config.yaml
n_layer: 20
d_model: 768
n_head: 12
n_kv_head: 12
head_dim: 64
d_mlp: 1024
vocab_size: 8192
activation: "swiglu"
norm: "rmsnorm"
norm_place: "pre"
norm_eps: 1e-05
positions: "rope"
rope_base: 23500.0
rope_fraction: 1.0
qk_norm: true
attn_scale: 0.162
bias: "none"
tie_embeddings: "early"
parallel_block: false
extras: ["local attention windows", "gated attention", "a norm inside the MLP", "capped logits"]
init: "uniform"
init_std_qkv: 0.0149
init_std_o: 0.0
init_std_up: 0.0149
init_std_down: 0.0
optimizer: "muon_variant"
lr: 0.0169
beta1: 0.93
weight_decay: 0.0037
lr_head: 0.0158
warmup_steps: 0
schedule: "wsd"
decay_fraction: 0.625
decay_shape: "linear"
final_lr_fraction: 0.0
batch_tokens: 131072
seq_len: 384
doc_mask: true
train_tokens: 1084000000
steps: 8271
dataset: "wikipedia_en"
Each number is 200 + 30 x the weight over its row's rms, rounded and kept within 0 to 999. Layers, rows and columns count from 0. The size before them is the row's rms in percent of the matrix's.

# layer 3 MLP gate, 1024x768, rms 0.183, rows 22-76, columns 640-767
097,209,187,180,216,167,144,243,219,174,212,169,191,209,194,216,201,176,163,196,206,198,225,219,197,180,209,203,180,192,207,219,268,197,257,206,229,209,174,202,200,197,209,203,180,236,188,226,175,239,263,172,202,267,117,222,273,222,178,172,147,170,193,210,189,186,222,172,200,179,230,158,208,168,238,219,161,229,224,175,184,229,181,191,279,177,172,197,224,147,211,207,184,158,230,201,156,240,248,206,249,187,263,176,191,232,248,226,221,159,222,178,210,183,170,190,201,229,215,186,164,213,160,203,172,199,222,191,202
129,148,205,235,202,211,188,196,149,193,222,188,219,216,168,169,195,155,230,235,134,180,209,218,214,159,233,163,202,193,215,155,198,199,252,205,204,215,193,160,253,205,143,205,163,152,223,173,209,175,184,242,223,195,187,205,213,222,176,207,261,171,229,248,182,210,189,204,210,196,264,194,169,162,216,221,202,184,148,235,196,187,193,212,189,196,176,214,235,170,180,250,186,187,220,194,145,220,221,192,221,207,188,166,191,200,177,196,230,195,211,210,203,273,253,267,248,200,154,195,183,197,185,174,255,239,257,217,199
094,199,229,203,187,137,231,169,196,211,210,233,244,195,172,173,186,236,232,161,183,197,218,222,188,198,214,210,198,129,211,174,202,194,227,211,184,147,167,204,215,194,214,239,214,214,206,190,260,198,154,229,232,194,177,176,152,219,139,130,208,165,201,210,197,194,193,184,133,232,167,154,201,167,214,198,184,198,228,221,246,203,216,164,238,190,182,233,180,200,183,180,189,249,208,172,209,193,236,188,136,225,169,224,192,218,205,204,240,151,223,202,231,218,212,185,224,176,218,213,209,150,260,171,200,175,213,201,197
103,140,206,178,190,182,203,163,212,208,148,158,169,196,178,182,198,222,175,244,146,217,203,183,192,196,196,198,182,145,227,247,258,198,180,224,212,219,145,207,221,123,224,185,180,202,164,208,195,199,171,220,201,257,254,261,189,187,193,163,195,178,216,196,147,194,209,212,273,151,230,180,233,138,205,236,211,198,165,180,195,219,204,222,236,172,174,234,255,205,209,159,181,246,294,223,209,199,205,188,194,141,145,174,180,209,262,175,177,149,179,181,194,182,171,211,152,226,169,252,186,194,179,209,204,167,211,234,202
093,172,208,224,175,208,206,219,204,246,226,208,199,157,181,140,237,219,208,197,204,163,214,250,190,198,176,170,208,243,215,188,147,192,168,195,146,185,247,228,187,197,208,248,167,199,181,191,275,215,210,159,216,233,186,118,213,202,198,219,184,191,193,258,182,190,165,150,168,176,200,273,214,225,220,246,147,145,214,202,193,219,163,193,223,155,266,208,237,172,164,210,189,150,177,192,176,220,206,237,219,178,156,146,197,180,222,191,162,169,141,181,226,180,181,224,166,184,147,151,164,192,201,233,222,191,154,181,149
102,195,187,219,237,232,169,167,207,193,180,196,168,152,200,211,260,210,231,154,190,195,305,188,222,223,243,230,198,224,220,155,210,204,208,186,229,203,176,215,177,188,187,174,250,173,192,189,189,199,182,224,186,192,170,192,215,225,184,186,178,218,187,143,207,188,218,195,150,192,168,231,227,199,230,182,213,187,176,239,250,195,191,150,187,162,185,182,199,174,243,163,198,205,220,142,259,172,177,205,185,186,191,235,211,191,199,216,192,209,137,214,212,202,244,205,179,151,166,210,185,122,188,193,111,181,212,212,196
092,182,161,166,224,223,206,286,235,211,161,121,196,203,241,179,195,144,207,255,142,158,190,186,195,181,172,206,176,187,149,213,174,174,191,249,234,205,213,206,193,202,160,218,258,179,194,202,198,211,235,203,195,136,236,198,208,187,233,195,186,227,221,152,184,200,172,178,181,170,163,208,211,235,171,200,187,186,246,241,198,188,194,214,238,212,223,234,184,187,182,176,203,221,258,204,207,216,169,243,195,205,178,210,190,156,185,195,218,163,276,214,153,235,170,161,165,210,230,229,179,220,228,208,235,195,210,160,172
102,199,190,197,190,215,191,236,195,247,253,153,219,174,266,223,236,196,173,221,191,222,228,202,230,177,235,216,194,165,167,201,183,194,254,197,208,218,218,244,235,253,201,193,203,172,195,219,205,240,157,270,168,207,218,202,223,165,186,222,154,152,229,222,192,215,225,182,161,215,202,194,213,138,215,189,218,241,200,213,253,192,175,182,181,230,203,139,286,221,149,176,163,241,218,221,206,247,196,172,218,204,247,216,194,207,183,191,163,235,205,219,193,172,172,174,207,201,207,206,184,226,180,204,202,241,178,227,182
095,203,208,233,209,167,138,186,147,209,177,244,200,224,221,178,213,207,192,190,198,148,169,159,213,134,181,181,162,174,186,161,213,212,189,157,199,177,183,266,161,207,160,196,167,183,246,198,223,188,257,188,193,213,224,224,165,195,249,227,177,181,213,200,171,206,192,187,205,145,248,214,172,175,198,271,247,219,223,182,250,169,152,206,145,232,179,213,207,201,199,169,162,182,279,253,174,195,169,213,184,150,231,179,197,202,189,222,200,188,210,192,212,219,168,182,254,179,171,189,232,191,203,170,220,204,229,181,198
106,208,233,205,248,192,218,190,217,247,190,173,222,198,165,230,190,208,180,218,222,180,200,187,191,218,271,184,194,188,210,153,165,185,218,171,213,196,221,247,217,253,179,228,197,191,167,205,134,142,206,111,173,205,171,193,195,244,179,199,232,203,151,263,232,194,219,188,246,155,153,191,186,158,225,209,267,188,191,179,221,204,250,171,178,209,231,201,192,182,215,216,181,218,236,188,171,178,205,172,165,156,233,236,193,222,150,251,194,169,196,222,236,255,257,148,237,220,157,215,161,190,225,231,222,287,258,226,200
094,210,207,171,232,241,206,201,210,186,211,170,174,204,194,203,201,205,216,221,186,227,183,185,166,190,172,212,214,194,203,191,211,199,188,177,227,264,249,240,254,201,240,241,159,204,240,151,192,147,254,268,211,194,185,219,171,201,209,202,209,218,205,241,284,240,193,176,223,226,199,173,129,212,164,196,187,241,175,221,172,185,197,196,186,281,155,188,201,217,152,207,229,218,174,222,220,248,225,207,220,202,182,261,226,159,193,210,242,213,205,181,162,210,186,147,202,123,221,220,231,214,242,202,202,219,214,201,190
095,233,175,164,193,232,158,137,155,190,166,132,183,156,222,207,249,182,211,240,186,168,188,173,204,147,195,187,210,209,214,198,190,150,282,161,199,191,209,209,232,230,222,240,240,187,197,241,173,229,208,145,199,169,245,157,225,202,190,198,188,161,191,223,217,163,275,249,233,137,172,224,165,184,219,243,210,160,174,191,163,197,229,226,192,221,187,165,171,204,228,210,167,134,188,219,198,209,210,203,177,190,216,177,171,206,200,173,208,256,197,187,194,228,225,188,219,199,191,230,223,237,230,184,216,252,205,195,188
106,200,214,158,205,197,189,203,164,250,209,253,210,244,213,255,306,184,197,190,250,255,192,245,202,183,243,210,261,221,191,171,194,188,180,236,184,217,199,185,200,244,248,137,194,223,152,219,126,174,220,176,186,192,235,194,221,190,142,222,114,165,179,177,190,198,209,196,251,230,187,250,145,189,235,208,167,216,176,200,179,202,236,239,197,230,238,190,266,226,211,195,160,220,230,222,210,275,134,254,200,207,230,180,157,184,154,214,230,213,237,176,198,211,160,238,162,210,276,223,183,191,180,183,212,180,202,177,185
093,213,224,208,139,244,215,200,173,133,192,181,198,204,187,221,244,193,245,156,250,189,236,235,201,177,187,247,275,137,222,201,246,214,217,204,168,211,191,136,197,173,175,170,173,207,163,240,211,168,182,233,175,173,196,192,154,226,205,190,230,189,206,129,218,199,216,217,231,160,182,171,181,196,160,260,224,191,234,163,214,165,209,224,200,188,210,181,180,217,187,244,159,216,213,267,185,219,162,175,177,245,109,234,177,201,183,209,203,184,209,232,204,165,150,155,139,180,191,254,214,197,202,250,190,185,185,151,185
109,210,227,260,223,200,170,156,178,164,227,224,207,130,193,189,207,201,198,213,193,192,244,173,151,200,192,186,189,110,201,209,177,243,177,187,154,187,230,216,165,157,197,219,192,229,215,247,232,248,213,175,195,222,171,199,228,241,229,190,217,236,178,215,183,191,210,247,238,182,191,206,257,177,131,199,245,149,218,231,159,206,172,186,200,160,250,233,219,195,255,203,206,218,210,224,204,143,193,256,209,220,267,241,222,239,209,234,230,203,194,225,222,200,224,194,184,194,199,208,186,244,186,199,238,187,226,156,186
093,174,222,250,206,214,244,209,177,243,179,221,213,187,199,222,213,219,212,198,148,189,152,196,252,222,232,217,198,230,189,215,235,198,177,174,133,234,271,198,185,147,194,190,222,176,201,203,163,201,220,200,237,204,150,151,187,171,183,190,246,177,160,194,198,210,177,236,174,204,154,176,219,195,189,167,189,209,165,186,166,253,166,189,165,236,228,251,160,130,197,220,192,191,225,230,170,174,143,194,166,211,271,130,196,244,186,241,206,215,156,211,169,180,231,240,167,240,204,179,160,179,215,162,209,181,192,234,258
099,227,222,175,240,178,155,193,237,139,219,214,200,171,112,234,170,218,222,153,215,164,211,160,204,199,174,227,183,181,243,209,226,205,204,164,252,157,223,219,217,242,189,165,185,220,192,179,188,128,155,138,208,185,225,175,203,200,225,189,189,199,221,226,189,196,245,215,257,224,208,236,167,202,212,181,162,176,210,207,218,219,199,167,157,187,174,206,178,239,203,156,198,203,236,181,196,157,195,178,168,223,252,219,179,213,202,220,165,204,172,267,187,229,212,219,233,208,159,165,212,265,201,204,214,166,221,202,176
099,244,254,177,213,177,186,204,174,180,184,215,207,187,201,193,288,165,190,192,187,212,184,194,240,236,173,176,254,232,218,193,176,197,234,241,238,168,128,204,251,142,200,180,275,192,187,132,184,208,172,186,181,168,204,243,222,215,219,244,155,218,193,190,178,183,179,192,247,204,186,180,246,186,254,183,209,279,196,180,191,255,246,247,243,216,155,172,225,192,170,186,183,125,226,161,179,234,216,227,171,214,231,229,173,202,158,219,183,232,228,194,184,190,193,142,242,168,224,226,227,248,163,217,214,207,161,231,214
089,224,262,225,218,217,185,212,190,213,174,207,134,248,189,201,199,151,216,179,234,186,167,201,189,160,199,230,180,148,194,187,190,155,233,238,243,180,203,166,172,259,176,187,198,187,179,182,203,206,217,172,212,205,214,178,182,165,199,205,164,193,170,189,158,231,207,229,178,160,192,230,237,174,202,224,139,190,168,190,193,269,185,210,182,228,205,202,201,193,215,190,196,183,161,157,203,165,257,229,226,214,213,220,246,166,212,162,240,203,215,183,215,179,189,176,181,196,184,199,258,255,226,174,200,209,164,120,205
097,240,198,161,211,180,173,185,240,172,192,162,188,222,199,221,243,141,203,217,228,238,182,177,217,229,267,178,211,198,177,192,269,172,221,150,143,200,159,182,140,180,194,199,168,216,216,239,214,199,251,202,234,213,215,148,196,227,232,184,194,226,138,190,175,207,278,238,150,252,195,189,229,212,216,233,169,197,210,279,183,197,172,233,229,172,167,154,233,241,239,191,190,147,185,170,196,151,179,231,203,185,176,226,192,170,151,189,185,211,185,212,148,173,272,219,227,239,173,154,170,174,185,148,185,228,168,209,173
097,229,199,201,222,237,203,142,155,223,178,249,184,189,215,227,198,206,231,246,187,221,218,222,171,203,177,184,201,164,195,241,198,181,201,148,144,160,241,269,199,165,163,191,187,190,171,207,136,175,185,199,209,249,167,228,218,188,201,194,209,183,206,173,185,211,177,204,232,221,188,220,237,219,190,213,159,185,224,158,191,189,184,203,175,213,150,211,263,194,202,218,219,240,229,197,252,212,200,256,197,188,235,168,211,160,134,226,156,173,178,185,202,253,196,159,238,231,163,215,224,198,185,210,208,182,224,195,165
099,207,160,243,227,168,157,178,205,209,214,181,234,225,195,225,186,191,187,244,231,218,199,208,136,191,218,190,188,187,263,205,206,194,238,207,170,253,200,194,180,136,265,188,225,189,172,154,170,219,195,232,223,222,200,222,241,150,252,161,179,206,210,180,207,210,226,229,189,126,210,218,192,175,105,146,177,183,176,215,206,206,228,206,168,227,214,193,166,212,185,217,205,224,163,168,204,215,207,182,213,195,220,182,210,204,242,160,194,165,204,233,198,193,180,234,192,185,175,218,241,198,193,150,198,201,223,150,201
104,260,261,170,223,234,215,184,219,196,217,149,214,235,199,158,206,267,228,185,154,203,191,170,196,211,189,219,218,203,166,154,212,211,250,195,216,210,278,173,255,241,200,210,202,199,229,244,222,187,199,195,211,195,148,187,216,158,206,149,195,208,189,217,254,219,170,218,181,177,183,196,250,171,197,176,191,162,223,203,200,195,138,286,189,251,236,203,194,229,203,162,202,160,177,183,171,215,211,189,191,221,113,234,178,215,195,211,213,273,233,248,137,177,227,237,196,220,187,181,145,192,210,203,169,220,175,141,196
102,235,204,137,169,163,215,129,181,162,165,194,146,231,204,270,230,224,176,184,258,141,210,195,185,148,196,194,172,187,174,149,239,112,216,157,259,175,119,221,142,246,237,231,173,197,143,211,139,175,189,196,150,150,201,186,195,226,192,175,167,238,188,233,175,152,206,193,160,180,215,265,173,230,223,198,182,175,159,212,254,117,236,160,197,185,195,211,245,248,212,186,185,214,222,240,211,200,276,205,208,235,221,202,194,184,171,189,189,209,180,214,199,183,246,214,229,143,178,176,141,192,173,211,182,177,182,159,185
095,181,223,226,230,234,193,227,191,236,140,202,160,245,170,190,230,154,155,194,214,189,247,228,100,203,200,209,200,177,159,227,126,176,223,187,177,190,249,259,226,176,241,278,236,202,251,232,178,222,227,238,197,219,226,155,209,163,232,206,237,208,169,205,214,210,126,133,235,203,215,183,206,199,187,176,208,195,178,200,172,226,185,246,189,209,243,214,213,179,247,192,236,224,214,185,195,210,182,169,216,232,163,223,209,175,184,176,198,204,257,177,216,190,238,231,168,229,211,225,183,186,214,184,222,170,189,159,220
095,209,217,253,154,224,231,168,242,211,228,233,183,154,229,175,214,228,154,203,165,194,175,222,286,181,237,163,198,237,143,180,195,158,230,197,172,196,243,212,181,152,220,160,198,210,187,161,207,151,185,135,222,184,186,189,205,187,236,232,193,242,149,233,189,206,198,190,196,193,178,178,191,168,176,125,190,195,189,203,216,185,206,229,206,212,150,181,201,180,270,223,247,201,174,198,205,250,169,193,175,219,239,205,122,242,230,219,226,216,163,198,142,208,149,141,188,211,171,218,206,225,157,205,180,159,219,196,212
100,197,220,173,161,196,242,206,230,235,208,178,165,141,205,190,174,147,212,197,238,230,212,142,187,219,178,197,222,221,170,214,216,168,212,101,156,199,202,184,193,200,169,187,148,183,240,245,171,197,180,235,224,151,196,181,201,158,205,248,169,189,209,185,212,236,287,182,263,163,172,137,215,177,228,141,176,189,232,239,162,168,236,173,202,175,185,249,170,195,223,223,182,184,223,204,158,207,210,188,177,204,149,198,201,167,240,177,224,169,259,184,147,214,178,194,158,231,162,158,188,181,253,206,212,182,188,255,245
107,138,180,177,224,211,194,222,230,230,224,146,175,214,211,243,224,136,140,155,189,233,195,189,175,213,199,166,182,195,156,230,209,177,185,222,161,230,214,225,214,182,197,235,200,204,225,177,256,205,233,226,201,211,211,190,120,205,249,159,193,178,196,180,221,202,203,208,214,200,186,171,202,177,196,150,204,171,133,223,169,206,204,173,207,226,203,213,223,202,190,151,176,226,206,175,226,226,214,220,210,197,200,231,225,181,188,165,200,196,247,237,138,198,208,227,148,194,200,215,151,228,216,170,191,176,228,216,167
101,225,198,171,185,224,246,234,167,217,248,185,247,252,208,201,159,192,217,151,198,217,169,179,247,210,196,247,154,210,195,183,224,185,229,166,211,171,149,251,199,212,151,185,234,177,251,222,271,175,201,255,188,200,216,202,203,198,189,250,247,265,210,199,167,205,199,111,161,218,199,213,187,201,190,197,215,138,168,186,190,284,226,200,208,182,166,171,205,221,200,204,241,191,264,215,186,206,159,221,210,187,219,229,191,189,149,234,190,202,179,165,204,218,192,221,209,233,206,186,206,195,196,194,149,170,183,188,190
104,200,201,225,209,226,215,211,205,242,190,183,172,187,197,195,169,185,198,179,219,229,187,243,196,254,224,250,219,193,230,209,204,230,212,239,166,226,236,205,273,261,179,214,200,132,157,210,225,121,214,189,238,121,187,196,172,187,208,194,213,189,211,185,247,226,167,200,244,177,232,214,228,246,163,221,193,182,182,167,219,219,193,198,201,195,194,244,158,230,216,177,199,212,263,179,263,188,223,204,204,187,265,188,244,268,210,248,161,173,207,234,186,192,210,167,207,189,206,168,202,185,205,166,179,180,144,252,134
101,231,200,179,238,241,254,227,195,236,151,221,207,226,175,227,148,219,207,188,199,169,193,206,211,170,178,231,196,164,196,164,219,193,212,194,198,204,259,215,201,140,198,214,190,165,162,182,231,177,260,182,207,238,228,258,198,245,213,160,222,220,238,262,269,252,210,189,231,204,184,241,203,221,194,228,174,169,188,183,203,221,208,226,191,136,217,138,203,190,182,226,187,174,204,212,149,185,223,190,155,236,184,201,163,193,244,197,206,150,172,178,189,176,205,165,219,236,219,203,182,153,99,232,231,214,159,230,224
105,209,144,228,222,231,213,237,199,212,178,205,170,179,222,225,186,176,218,147,154,195,215,184,247,189,140,222,225,211,174,239,143,206,181,190,199,215,222,246,187,149,157,178,225,260,188,175,202,189,220,236,202,169,207,226,210,236,143,238,266,272,169,171,165,162,219,235,166,198,155,266,223,189,203,128,163,152,236,217,180,221,198,178,209,211,170,209,216,207,171,220,195,153,185,250,200,181,151,184,170,219,180,245,197,220,160,172,215,166,240,182,245,220,203,175,175,166,221,273,155,165,225,199,257,237,185,249,201
097,170,267,181,221,181,206,197,202,199,190,222,228,188,215,220,207,189,229,151,174,155,197,198,217,130,227,234,205,230,253,249,206,184,207,199,246,212,195,180,174,202,207,201,192,166,205,220,141,184,170,237,211,234,262,169,224,192,246,176,182,243,225,148,224,178,190,245,170,218,234,192,214,133,186,191,192,176,182,196,169,195,211,216,209,232,136,199,188,198,247,171,223,209,219,196,205,269,208,227,188,213,156,227,229,153,196,211,221,162,214,171,200,188,193,223,202,248,239,205,151,194,177,165,149,160,196,217,220
099,205,199,197,238,193,239,231,226,175,278,135,169,221,193,198,217,273,166,174,215,194,190,196,250,162,207,192,205,215,227,238,248,149,183,233,175,221,183,236,201,217,227,256,267,176,192,168,142,202,188,195,219,184,179,183,229,241,227,161,189,217,170,116,236,227,201,215,208,229,227,188,193,255,254,154,175,226,165,163,184,142,187,216,208,154,189,233,155,236,211,160,175,183,249,172,125,195,185,203,131,218,138,213,144,163,174,219,203,167,158,187,201,205,134,181,239,200,223,188,193,217,186,137,183,144,148,187,140
111,259,209,208,161,156,252,231,207,241,214,212,189,201,170,219,179,237,184,201,154,167,206,186,199,176,175,174,216,219,192,206,230,217,194,200,145,245,233,220,198,174,207,181,215,227,200,158,259,226,261,203,169,224,229,236,181,188,224,193,156,205,168,208,233,225,178,185,239,220,151,173,161,218,208,134,223,235,275,204,144,236,210,178,202,204,206,282,226,188,107,192,159,191,234,207,177,170,140,194,173,222,238,203,189,208,209,200,259,177,221,283,245,250,202,172,220,208,186,195,217,229,186,207,190,233,198,266,209
106,170,197,175,217,246,239,189,157,178,153,203,221,191,174,229,187,229,208,212,159,244,224,255,295,183,160,217,202,200,173,199,230,167,220,235,219,234,216,238,270,119,218,176,190,189,180,226,185,149,196,199,211,172,240,172,143,163,157,165,188,228,162,205,257,224,213,210,189,213,191,174,221,180,224,178,203,185,154,166,181,220,219,232,187,145,201,220,160,210,173,166,174,189,205,184,215,177,229,214,197,223,215,190,220,246,197,179,187,212,203,185,167,207,163,182,247,144,259,213,246,225,194,248,201,171,145,193,144
091,268,230,233,176,189,226,160,214,243,210,208,213,199,198,170,217,179,183,242,209,207,161,250,220,188,212,264,240,176,176,140,188,267,233,218,159,211,190,242,182,235,233,201,237,127,167,173,212,118,192,203,236,233,175,223,224,163,218,211,232,234,154,206,211,225,138,163,237,216,229,175,165,175,185,244,195,173,214,216,199,195,225,247,187,186,221,190,212,138,202,195,207,143,180,222,182,150,181,220,213,171,245,270,213,188,225,263,198,251,186,212,173,222,195,183,217,254,204,188,234,204,232,190,177,212,176,207,160
104,176,177,185,207,175,251,188,228,251,232,199,247,183,189,161,177,200,215,169,218,192,176,203,222,163,206,202,198,242,158,240,173,209,216,194,220,204,202,210,233,195,168,211,189,221,158,167,259,182,209,220,175,263,121,227,191,207,198,160,219,158,220,181,214,182,185,169,230,147,175,181,174,209,278,211,214,229,234,212,201,194,194,217,191,185,171,158,187,221,180,179,161,218,162,195,154,185,174,154,171,218,188,182,195,175,133,200,171,161,280,196,170,194,190,202,222,168,207,197,206,166,197,183,224,153,214,188,164
103,188,216,193,231,230,138,153,250,229,254,227,209,300,221,219,182,237,193,185,182,191,216,230,175,183,200,142,171,259,204,164,218,197,220,191,162,224,179,201,212,221,176,242,227,168,213,181,232,194,194,149,281,225,172,164,202,237,186,191,182,162,195,226,206,181,196,175,195,222,246,139,216,173,171,187,225,179,201,197,177,242,208,275,185,174,197,205,209,230,201,170,203,220,261,133,159,244,214,228,127,190,201,227,156,272,200,189,222,188,225,140,242,210,172,157,174,137,254,206,178,169,199,223,202,179,258,275,186
095,207,170,212,147,158,232,226,188,198,144,126,184,212,178,195,215,211,209,173,219,177,204,202,189,203,197,214,208,272,221,169,184,203,183,204,178,212,179,194,188,221,232,216,226,146,223,197,240,196,182,222,197,268,203,194,249,151,171,177,234,202,229,176,200,223,221,181,172,227,180,212,209,161,202,160,211,249,204,218,178,196,192,236,242,147,270,192,151,222,257,196,205,240,167,200,228,247,225,188,181,178,197,164,153,159,235,190,212,176,235,206,184,207,186,256,244,187,138,188,166,220,264,237,190,149,194,190,189
118,180,196,226,232,217,170,227,183,211,191,244,202,252,213,249,163,147,201,229,194,204,183,176,225,194,248,219,204,173,222,218,155,196,217,213,172,224,189,186,223,223,224,231,225,162,224,198,137,144,152,156,176,246,159,227,212,214,165,205,185,240,194,215,197,235,234,138,197,132,226,181,196,219,185,162,233,138,223,214,203,190,233,208,177,153,198,226,240,188,171,144,229,259,252,220,143,169,223,197,238,206,191,208,164,161,258,203,243,181,184,216,212,221,175,194,173,253,200,221,168,189,211,176,210,144,189,201,198
116,236,193,241,186,191,208,194,206,218,147,200,167,240,219,210,200,218,176,190,192,203,189,196,224,138,156,226,223,194,177,205,207,214,235,165,210,226,194,196,176,214,172,202,238,182,220,169,217,197,209,205,212,250,239,196,192,194,213,225,268,156,171,212,216,191,199,176,217,155,211,180,226,162,198,134,172,119,245,172,212,145,227,151,205,179,227,198,230,252,180,197,186,165,202,203,188,244,146,214,172,183,223,162,238,172,217,213,245,253,196,129,217,183,227,216,209,217,243,197,120,243,181,170,226,223,161,172,204
093,177,180,216,201,162,222,227,155,154,161,193,219,162,168,193,183,229,231,222,194,212,284,177,190,209,188,146,228,233,185,195,229,228,169,178,199,235,227,167,233,186,195,186,237,200,191,240,213,183,209,228,227,187,209,206,229,253,204,196,189,214,184,175,218,219,221,234,155,227,182,184,219,158,201,194,255,208,237,178,189,209,201,210,199,194,209,178,157,206,193,239,216,212,157,255,205,214,216,206,163,192,210,256,246,200,249,151,202,241,149,219,221,204,164,209,184,201,123,187,212,241,158,217,228,189,188,194,233
103,227,206,246,187,202,197,230,251,191,218,186,203,186,234,227,201,210,198,254,178,213,249,215,194,242,210,153,180,222,163,209,196,233,238,224,227,185,206,194,180,235,168,199,197,138,245,210,264,168,179,137,246,167,200,187,190,233,228,187,164,180,204,181,215,202,170,226,272,193,236,237,210,237,213,224,179,159,146,202,172,191,228,170,194,214,198,236,172,236,221,192,225,179,200,207,197,141,170,239,243,168,210,260,235,223,198,224,210,207,208,228,176,209,203,247,148,211,176,192,157,201,153,255,176,137,185,182,224
099,265,212,185,235,194,217,209,235,191,165,234,202,217,167,177,169,178,247,134,179,187,178,186,237,156,146,229,207,250,148,192,171,173,159,189,177,172,164,196,207,210,235,128,213,222,171,226,243,190,214,230,246,227,169,203,192,210,270,173,199,208,182,181,191,184,173,213,180,154,146,198,210,260,228,207,178,198,197,241,140,162,267,158,229,142,137,218,237,215,266,191,209,267,130,200,209,214,210,217,165,166,193,235,182,227,218,226,250,236,169,183,223,230,241,210,211,166,226,236,186,159,174,214,204,165,207,253,220
097,215,154,199,192,204,237,178,153,225,199,195,206,219,237,202,197,199,166,208,167,234,200,210,186,212,174,203,218,192,170,234,232,215,242,180,158,222,165,172,175,228,194,201,180,231,181,173,229,199,180,201,234,214,225,195,179,181,195,259,173,221,176,165,187,197,189,221,155,198,204,216,202,210,159,219,197,220,204,171,191,259,215,171,218,208,234,219,174,186,217,198,239,245,196,216,190,181,251,233,184,203,183,249,250,159,207,266,231,195,187,229,195,266,185,260,169,241,188,164,237,160,251,174,251,188,163,132,244
099,187,204,217,160,220,240,172,205,149,219,192,250,215,198,264,207,197,145,206,247,202,293,175,237,214,144,239,220,222,212,161,213,251,187,197,214,168,170,222,205,210,150,256,227,244,192,192,203,258,165,187,216,246,117,176,142,185,129,179,186,191,169,212,209,218,213,225,233,146,160,241,234,197,219,216,211,249,223,204,241,219,225,221,212,208,205,238,233,244,257,208,178,210,217,194,226,195,157,210,181,171,231,202,202,192,139,186,238,200,206,268,191,176,220,207,193,205,183,245,196,142,195,211,158,202,164,147,247
101,206,234,237,211,159,163,209,194,145,233,229,193,176,186,208,193,206,265,209,183,250,207,179,210,170,179,181,236,246,193,204,177,221,197,205,201,209,188,125,244,200,208,181,223,238,173,221,196,224,211,161,194,188,178,167,197,202,181,204,201,223,249,204,204,197,177,204,224,216,199,207,208,286,181,236,186,210,138,264,182,231,255,167,184,170,130,156,117,173,227,173,227,195,169,217,180,216,151,212,209,172,194,188,222,231,208,211,209,250,210,210,197,182,179,166,197,217,234,212,198,177,187,241,196,199,159,161,199
096,171,192,191,221,254,253,163,159,220,169,185,167,173,169,177,229,210,242,249,200,193,200,146,177,207,210,171,240,184,211,186,222,174,216,208,181,198,259,138,188,226,239,160,216,270,196,158,163,150,248,217,191,192,215,170,201,179,167,231,163,202,192,260,193,195,200,179,191,210,233,212,257,208,156,231,198,179,204,228,206,174,208,243,218,206,207,189,167,238,217,245,215,164,161,156,180,186,193,201,243,231,200,232,173,229,170,225,167,205,247,205,178,231,249,177,220,176,164,237,231,202,231,202,215,222,189,195,157
098,224,176,217,212,180,171,268,166,154,166,169,190,176,195,238,176,243,206,290,205,185,232,203,253,212,193,200,201,184,207,228,188,174,195,183,265,196,231,211,235,180,192,155,190,155,236,187,210,233,213,206,230,185,188,178,204,181,157,195,211,224,224,222,273,217,210,213,146,226,205,253,142,162,245,182,168,220,213,205,180,198,211,221,233,189,211,174,227,245,185,191,200,163,136,193,216,192,225,239,177,192,137,209,244,154,188,229,178,167,240,219,159,167,197,226,196,199,243,202,195,135,258,164,166,180,189,239,223
104,154,172,195,176,200,190,149,173,215,222,217,266,190,228,221,198,215,146,195,194,225,150,199,184,216,248,179,165,177,153,151,130,210,201,260,202,190,185,208,191,192,169,212,146,206,179,178,178,268,233,218,153,271,225,236,205,216,204,254,170,256,221,173,193,169,215,188,200,148,174,164,199,226,181,210,198,218,224,174,221,201,168,214,205,188,227,276,170,203,158,139,217,164,216,164,206,198,200,178,148,228,253,208,206,239,217,176,208,200,215,176,253,239,226,183,173,198,224,188,176,203,248,188,240,213,217,127,202
096,192,161,182,191,164,180,201,202,210,191,162,209,267,248,216,202,250,189,151,225,158,185,187,233,240,172,224,168,185,148,161,270,207,169,193,184,191,151,207,182,265,161,180,209,161,177,188,181,210,196,204,212,212,198,221,231,186,183,235,190,205,215,192,225,190,160,159,194,156,167,182,173,141,185,148,193,228,190,251,233,229,215,202,191,160,223,213,141,177,234,134,233,152,220,124,211,159,234,172,181,154,200,198,206,206,233,265,168,189,223,196,218,242,253,211,194,199,232,221,173,201,242,171,189,260,246,182,202
091,187,223,214,214,175,242,188,192,208,226,175,208,185,234,227,199,228,220,271,226,212,214,223,207,177,205,193,219,212,206,217,194,195,228,266,226,217,168,196,226,121,203,172,190,177,226,183,137,219,216,188,158,236,194,222,165,173,194,186,197,231,268,225,165,227,174,229,241,198,175,211,203,239,209,217,177,231,169,237,218,263,223,224,207,223,164,210,176,261,221,255,243,227,201,216,198,215,167,161,163,207,187,201,144,210,193,173,156,187,194,177,192,243,236,221,180,240,175,159,138,175,195,207,204,194,193,179,162
094,258,144,120,194,237,230,206,148,241,247,184,212,219,205,235,248,194,234,256,163,221,210,224,206,234,240,224,241,209,212,146,244,169,190,189,199,206,207,189,170,180,218,205,193,205,200,190,180,191,139,221,196,192,186,184,158,223,231,217,124,187,164,219,221,190,142,150,196,158,196,239,136,190,184,186,187,231,219,195,144,198,226,152,187,206,198,190,147,242,219,182,193,204,140,231,201,198,223,151,195,170,245,207,230,240,197,186,223,208,211,182,214,176,209,222,227,236,222,172,165,175,166,234,213,188,228,170,199
097,172,168,182,155,206,236,220,201,205,192,198,207,149,195,267,251,206,169,258,250,183,209,181,199,245,218,210,212,193,209,207,211,243,197,215,290,140,181,218,195,156,180,195,152,192,222,186,175,150,230,173,196,234,159,190,170,163,196,205,179,177,125,182,223,216,171,220,191,170,175,224,188,216,186,196,204,230,182,177,255,152,186,177,196,250,193,214,136,165,180,193,177,202,209,140,133,218,181,202,206,160,193,198,203,182,170,209,167,177,175,212,157,210,160,137,161,215,194,183,191,195,177,202,262,216,149,218,162